Weights of a small GPT-style language model, trained from scratch on English Wikipedia: 7.17M parameters, a variant of SOAP for these matrices.
Each number is 500 + 40 x the weight over the matrix's rms, rounded and kept within 0 to 999. Layers, rows and columns count from 0. Numbers have three digits each.

# down: layer 3 MLP down (transposed), 1024x256, rms 0.193, rows 613-696, columns 32-63
# up: layer 3 MLP up, 1024x256, rms 0.267, rows 614-697, columns 32-63
down613:474495515440548448459558489405448468526446524498507549524506512505539485474442498570490494490455
up614:513488522503417499420551536462434479446537472502447519428423503578483473490523470496552479522529
down614:512581517478519496562493547489549549506459494498496511552540514427512548467455525526468521444475
up615:464542601463430491431562562459455566515456510474471524507496476579392507480499474495506405542491
down615:454505485519531485580481434516500532527494482564430498499555548416523519500457475448526517536401
up616:464493515470489486472503484476487508498397463551478528506446454492510529543494523484459511529555
down616:458466553471504492472493521441476527521416472479439523438527500467615565559471493460520465404449
up617:532494479474443504494507478464504568450469489443515502537415457525514472432450444565495493511510
down617:522513490476400479492497494501508399460474484477451462535466501490546494478551511485465541483501
up618:543484452438476457588500434461530523493536493459524468509487485503501470521540532524487542546487
down618:499425554527500448444458540534466467482509515468487547541523596500570492539412523434444506551499
up619:555547542493554448411473518512489447467443499521507538474494472462514487549538518584500491522511
down619:515463449463526557569454517510579485502586477491520536527435440520518510490512470466562531485507
up620:432519556447458588488474578484466514459453463528497534528484557542414491538523446496500515517553
down620:485532428601493434476574524469461454550503560458468496526529479524536494483584453518497515467514
up621:511432455453506447498577469490462499453473497543494506500428469546513517464525514546535451506607
down621:551544478505498471470539501476510527528481536533485498529527473449437383475454443488485514380458
up622:453535469553419518415455541561486448504554460520418508506457557450531467562455453555510561491530
down622:440507559505463471472436555525577525499455409513547528483530465599439504546574490520469490471528
up623:485514519441452585429538449500505496572443524494434541568508408532537455487532431472562586492551
down623:523474493501433557497520519475470556508453488526448533511592499424514528495512531493422428525495
up624:503479452557516552463518429523517496493541492423539491440491618522526479518491439462432529503429
down624:475501463475536520515459492477563531498495628452492541560501457496440482473500538551473495488512
up625:448503442498552573430491527530492531506532509534477492515468489509539428571433522571457442539538
down625:541449477518495496503532519529506481488448511388448509556524503465508526539470561557523527439500
up626:479488535464576532490500523573481511490473485528536485539500463521468477496504494462508502506546
down626:583551489506461525503508481470441557574510502471502453406575466506483559526480552556609415471515
up627:413506527498555503540560550471516547446483461506519502535494563506421430480424502540481491484457
down627:512468495462517457533455481559470467533439493481517552498509451470501522419495483465529506457476
up628:497530464502450476552521489603473502504437492485535466459527478483446486500499485527612456492568
down628:538466536481490538478422512507557517455526459574400515480413464501471507554539567528440469480480
up629:457541569512550431522543560465463542431460496488514450499511471551514484498484547538459512472480
down629:500482435437507508494415421548517541473507491496490497511456457610485457496424521573475560537452
up630:555491492439433561481523470526535459549473454499566484467468452465551488482517490553470505494508
down630:468524522538582462515468534536515484466486578468440529521514518549450515555493491544458488533484
up631:562551551525479509477510519455478522490529480528564451516487520501471478480471426529549515552496
down631:465532411561537551552394508554535511529519489552554493531541501576522520468531486545514512487526
up632:560492591525532436514542435501450511551460408447508490443520483488498489593471422456564453505528
down632:482472532523534505515482512578518539464457516464500492526555532472509525514520522496540529487554
up633:504498501529494524569519537494459533471499535521600491517437483540490476584539495495545493461533
down633:493587508518549524610589476479437485503425434517490530542453450515449490538504577445558543506478
up634:441513460480441466503552518507539530457516512531525507464467504518499415555484504462588566534576
down634:514464511564517510480475414535460535479579471526470577491559493514512550488493491529469478459487
up635:513572484515499543514530477523425491456496545518514475469486524522434503460494559513504484515567
down635:440492550445500488444496484490559519531519584482491471464472531544518505464510498473446518524540
up636:459524498544513526496546525509541490574480444494433487453531478513477587395486469487487441480591
down636:436517522571540472466457502546476511474503525595467500540493487517496506405460491536533489516513
up637:435503518465473549576479543418515592490423474471561438453489449497546500470527434479515474521458
down637:492534565561530491528432422480576475427532488503509450465485524500483565528507522499531561501492
up638:458607518502512514522463479547502539552461539509467489469377508560477531532481542506476483523438
down638:571453475561528422450453481490509535397495521442491433497500483483480543477470446458473449474482
up639:543548572490465608504538446453486529567515531464525504548483436491490483543457483453440471543494
down639:440560452543525497512422460592471450442486431528534527450503630520519529458472458461524457461520
up640:458556517478502535496498532557451470517505515453500439520514502508414436515509495517492567430501
down640:553493538496575531540512502484489545415521508567545461492498505532479521508446460524475477548486
up641:526467498459533452496508435468457497501531471503513521566482520507476483479448539488465529564451
down641:451478496504499521500452532545503544559425513499402540481508486516499538505487452485521557473483
up642:535486452471583564515533532448475562518500562507465486482558646475558488545538464526488492480484
down642:471509500559423458512457496524486473487488592473546553571503482469428524486498465479456486504477
up643:504512473469510515474569462554514532502484516507542536574437491489462497535463413510466517504503
down643:461460496511517537497483454454484468487496582500480437450532591531465528471488474484507498463521
up644:499538464563508592543461456515435460484493441536498537389479527561528468420468507515479543551456
down644:527564498451498496558552515443546522474500486482564455591445483471515405565521505501489569480436
up645:533502508550501445494484473514486472461530458437503517480490518495501472525438525479529525475516
down645:450499478477501498534526544451502509506548576516459480496527456530497475485542443495533452506496
up646:523564541527554531515483505465506485464516471497497559450453487505496426471508537505525552528493
down646:531516449487459484595527435519559516512511525460486509528518555481487606570523525509493441482548
up647:546559415464401622551465573488503476531446463456511513522527511562435507460448564455471506508495
down647:504428482532525510481491413505425535536566540525551418507481497518544482615522550457508479559533
up648:491509491491525521543553524475519486471489495567505482502523465471485537597563511494601549480475
down648:553556494474470530465477485514490540506463501490538410494503504609596498548506484518573522425499
up649:482460522480528499491516463539490534578556506508516443488497527498444534457546531489541530512529
down649:545491600542479497539514451503433514483523555541506483454532468475531478480482506510492423546448
up650:538519541504386518578482424544565541504553474506504468455481539469433481519538429548484499492503
down650:541494519481528509589554427408534458537522530526506503558508502542535392458551548525515502545504
up651:496481442602540551504541556474519563546506556512492411492502517579490462504496452556500457477554
down651:436571493484547415487490458561399498512486500441519642479570465499513534512497511426446554513482
up652:574437420545529520506442531480492582462490464511493474495503482533458508577532492466533497557524
down652:501571485616497503471489480547573521494538604477494459485492490487483557441460444505463496464523
up653:501477483469483508502543455489474506513501428550441427453478480448519486595510509436450466496510
down653:570483514488507511511490544460483463544518531532536486513504538481491481437536464498469515515572
up654:543483503497481514541429523499432469438539553547499507530500528512473512491475466457502458609500
down654:524435496484494501470533466524547525441499455455466458474475431606438520501502467472515497423569
up655:533486500525464503506518472478536539463537552508528492503486469510470570547477515493433478509495
down655:470529427443477512550445548519475507470439530529479516483481525452516525406455455462532487542478
up656:538499482384393533487471477557526467503523499498542516627433450497500488415542383458514474444599
down656:469572577436465452500497528516502469376533584510504459437380516515520591502558502462505566614529
up657:551489573471529573434507462499536492543520517495431516510502548503481451527493440457552570551530
down657:459498555421488521492490410531562572424515447527545533493439453541582524520530504535515454474509
up658:561456558513606511479567506475532502412517532541492520533505506446526469465482471570494463563468
down658:475504475522494499492518487574492470510504474525459495528455556496458489464473477518514548456471
up659:541556508507479463510527537553514510490487507518479521502483483495536494529583463459507494475550
down659:410553537468449525467534524477409476473550562508574589504492488593507528498465441486555496491550
up660:571490485505522469554529443463494550460493488522526537492523515505521506534535492474553443486551
down660:438548522440448520515493472500557457564451473461507484544496489474506545507561519530513510527538
up661:483445531471494487537496492415472523496628497527484516482464471467522509480466527555566536476496
down661:472511534461509454479456474552498448487461502450482466473511568459540521502551420455515500529501
up662:462480472498564529455520491410466508431501451439509511489477522563508520508500525509541488484502
down662:550484483517564469510492499547554497415572491532542476486548456519505557433494538439525466462490
up663:501486506432526492496560519489468469553558456515509478472386441514424494478531481464497520556486
down663:475466498510470426552499583529458556416499554481440510508491467492553485469478443508590544502545
up664:566486523489485485522553496494496510493482517468576509480510566634524428481550603573478483493429
down664:480511460490505569544460527534447532521458428516503531536589497498405483501452487526475506494465
up665:513510567411526504469488582563505494442569493451507454470483500483587469534511512485451526552442
down665:536504493559492521539548440476461499567526514478459502508491483501472484508528504484549511520518
up666:492466539493529592504407510512445435522483464487513516486450584501432464447494497483505534515518
down666:469517558518505495481539467570530594547490497499463571500531389515510513511532474551552523443549
up667:530503499475371447546574499518447543580498485478421574512508485489461528519509571455504519523487
down667:479434490576502499549505501441499490528536510573392546576472561397536490553521528565492434485489
up668:464466518446534476520434545544541541469531500515480516497471477508481526575526438518513550428530
down668:493516497479489528488516532505505440601579498525418417541504441484603503462487529447569502526486
up669:489564554496547549552496468527536468516470556482473393549479480515483509507523477514575496494518
down669:536478485475447473425471489479497538485513465505514528448547507470491496462544495516459512499481
up670:494488508496545524493534498563519551545465476402511495549483519503567509473519500540474466460488
down670:491476476507485459517503486517562501453524572474534518464467580462526449507521515481460493554550
up671:553472543527438517490567480474531505511477516469541496516460527449542538414524471547503557556523
down671:500483534420471467480482496503541488506514477495462489532482480437502467485508540496485531444449
up672:528481556500486467493512485507509536446489445504504545520483441617426518350502507491412433503514
down672:452566491472473547435561552456482526483462433538459506550501430428512485496500508520559539506474
up673:559480445462525523502462509506481533520452491538427462544476560531491443561545546492435580426471
down673:504510543543414460527521570448511424462516507533540506542440547498471551513440585488513534562525
up674:431478534498562513524449504499477541455489515506474499521525523484511489510532417439497480504466
down674:476514518451492503523498532513500552501487498567547438454541502476447504551522507517484494510513
up675:561545506472502461476500494523525480501529517549509510527544433505482489525519413525517489420462
down675:429565481497464502442549494534482423521547456611448444539448479544490523507491582510492453530488
up676:470506527524494511485487487587431496472481501535442507512445504477549486452495521560530473509545
down676:504498485458505501522558494506543510447527470540563504469472522421532489487494522459517510509502
up677:402489537461602511504432513458448537394532445464513518540406533570436523533511495569577534510538
down677:489484556463472532499433518541568464618526466576451435466533471482544494480565543551512547464546
up678:533560455498474524497432498457539502541570531494462463479487406526499502517550499470534465552461
down678:535516530456518475491544472520499449513499459439526490396475484589400516546514526493471470572529
up679:466508504510557506408532408415543590555489478452510509619445456562456473511548569519469540530529
down679:486502440520496551496532506512490555534508524496599503555483459478544522545539531504591387438496
up680:443472488515533604460507447490540546448492554478464492473486464445473468493459608568475508498493
down680:522498515442549447515482488532482524494492541493522511514456482504522513552538496469477598510522
up681:451533493569516592514502545451508510456527512500573546561523531541469455557510453436560488493411
down681:468493486489521497508553488489465452525522496439432521500524546443501523471494437505487455562505
up682:466513521525521447606478490483426480502469430431556450546482500528520519466542526498567567531479
down682:457577541456565524495510482403545465589508523529432399489476541442484462358480561487537421486515
up683:460555529492507473482515550532466567447483518535462441527528536469524511564448521495505478461470
down683:537483465514518488484532493541508405480480486527569498506510466466509507485487479560473548493476
up684:430541457476482531525517520529511402525499451508416437499470544495540493514491541543566462459479
down684:517462516460521481494485485450561556432496538524521517480489475461481529468483469482496549497528
up685:560469451442529510448501503449438478424467488458468426506477488524480561497470466572542500498497
down685:532446533464509531550479566525501446488500539526495475513497440476492566572508531503445468551577
up686:487479542534556485487512509457525490589469498523516559551511573470528450484508517528467458441474
down686:488582506521463585488470492572492475516502556440489484521498481491442455492428464441483522483512
up687:523468530426523546523533459454557465573522466506468437486482469525474522571553506514481512509488
down687:538503521559536530419509501525474546517520486444456472539532517493495496493483446559445549553510
up688:508653549484516468552534568531507497514537444542511527471480452491479503376445521566578488559504
down688:587517461495444500450561466483515473510426481516469477482549510528476460499518520541518545468493
up689:553515496535454518478516528488506473506520454542443555444473461544536469484475502499543519481515
down689:543485478467496590440514463503522509481563575423510529503457505504497441490539492508526539546440
up690:499475431516536538515520480558469448554481455512386482501520485478531549459485501495560428506510
down690:552468544543471520445470495419468555476530531509491542494529542516516506514553499506492512527517
up691:513556501483505477462538509442463549503559510466555434526546517496554441456519480548531534487472
down691:501439496537421460488545553552509513475465535498471565530442467471548538520472443469453476480518
up692:546568490510489514462427491572492524533507448517462475474502527516473592507462451518491472472529
down692:457544510467529569484474554501522488536529524514504533471487518494468450504540541482540530478456
up693:471532475483497545520532465474495543520532497487553454468544432545522473437508474528517615419534
down693:515414515549457535460420444485456499466503502514511529428537456387512566557467489449507428502596
up694:489522452476477489529509572583533469396484514501482494483467524485477565485510506467571497543491
down694:543480548446507526522500536449512523480529538502526511422465533463555480386468479522536586478458
up695:419556471490510567511510419527501507453487500530460492553503561498452494523475478555537518518526
down695:483520527467413494482543488432500499519551553509511435487442508531558415533510562471527495529480
up696:558517456505587495528532486456501523489524466510555514509478501544460475554492472511534498518508
down696:498458490474472438471483440559506501495499502419473449455478363525553475494549468583470551471530
up697:527486469474495563540467500457505513493570528406534495561554529491503466442507526530554473475367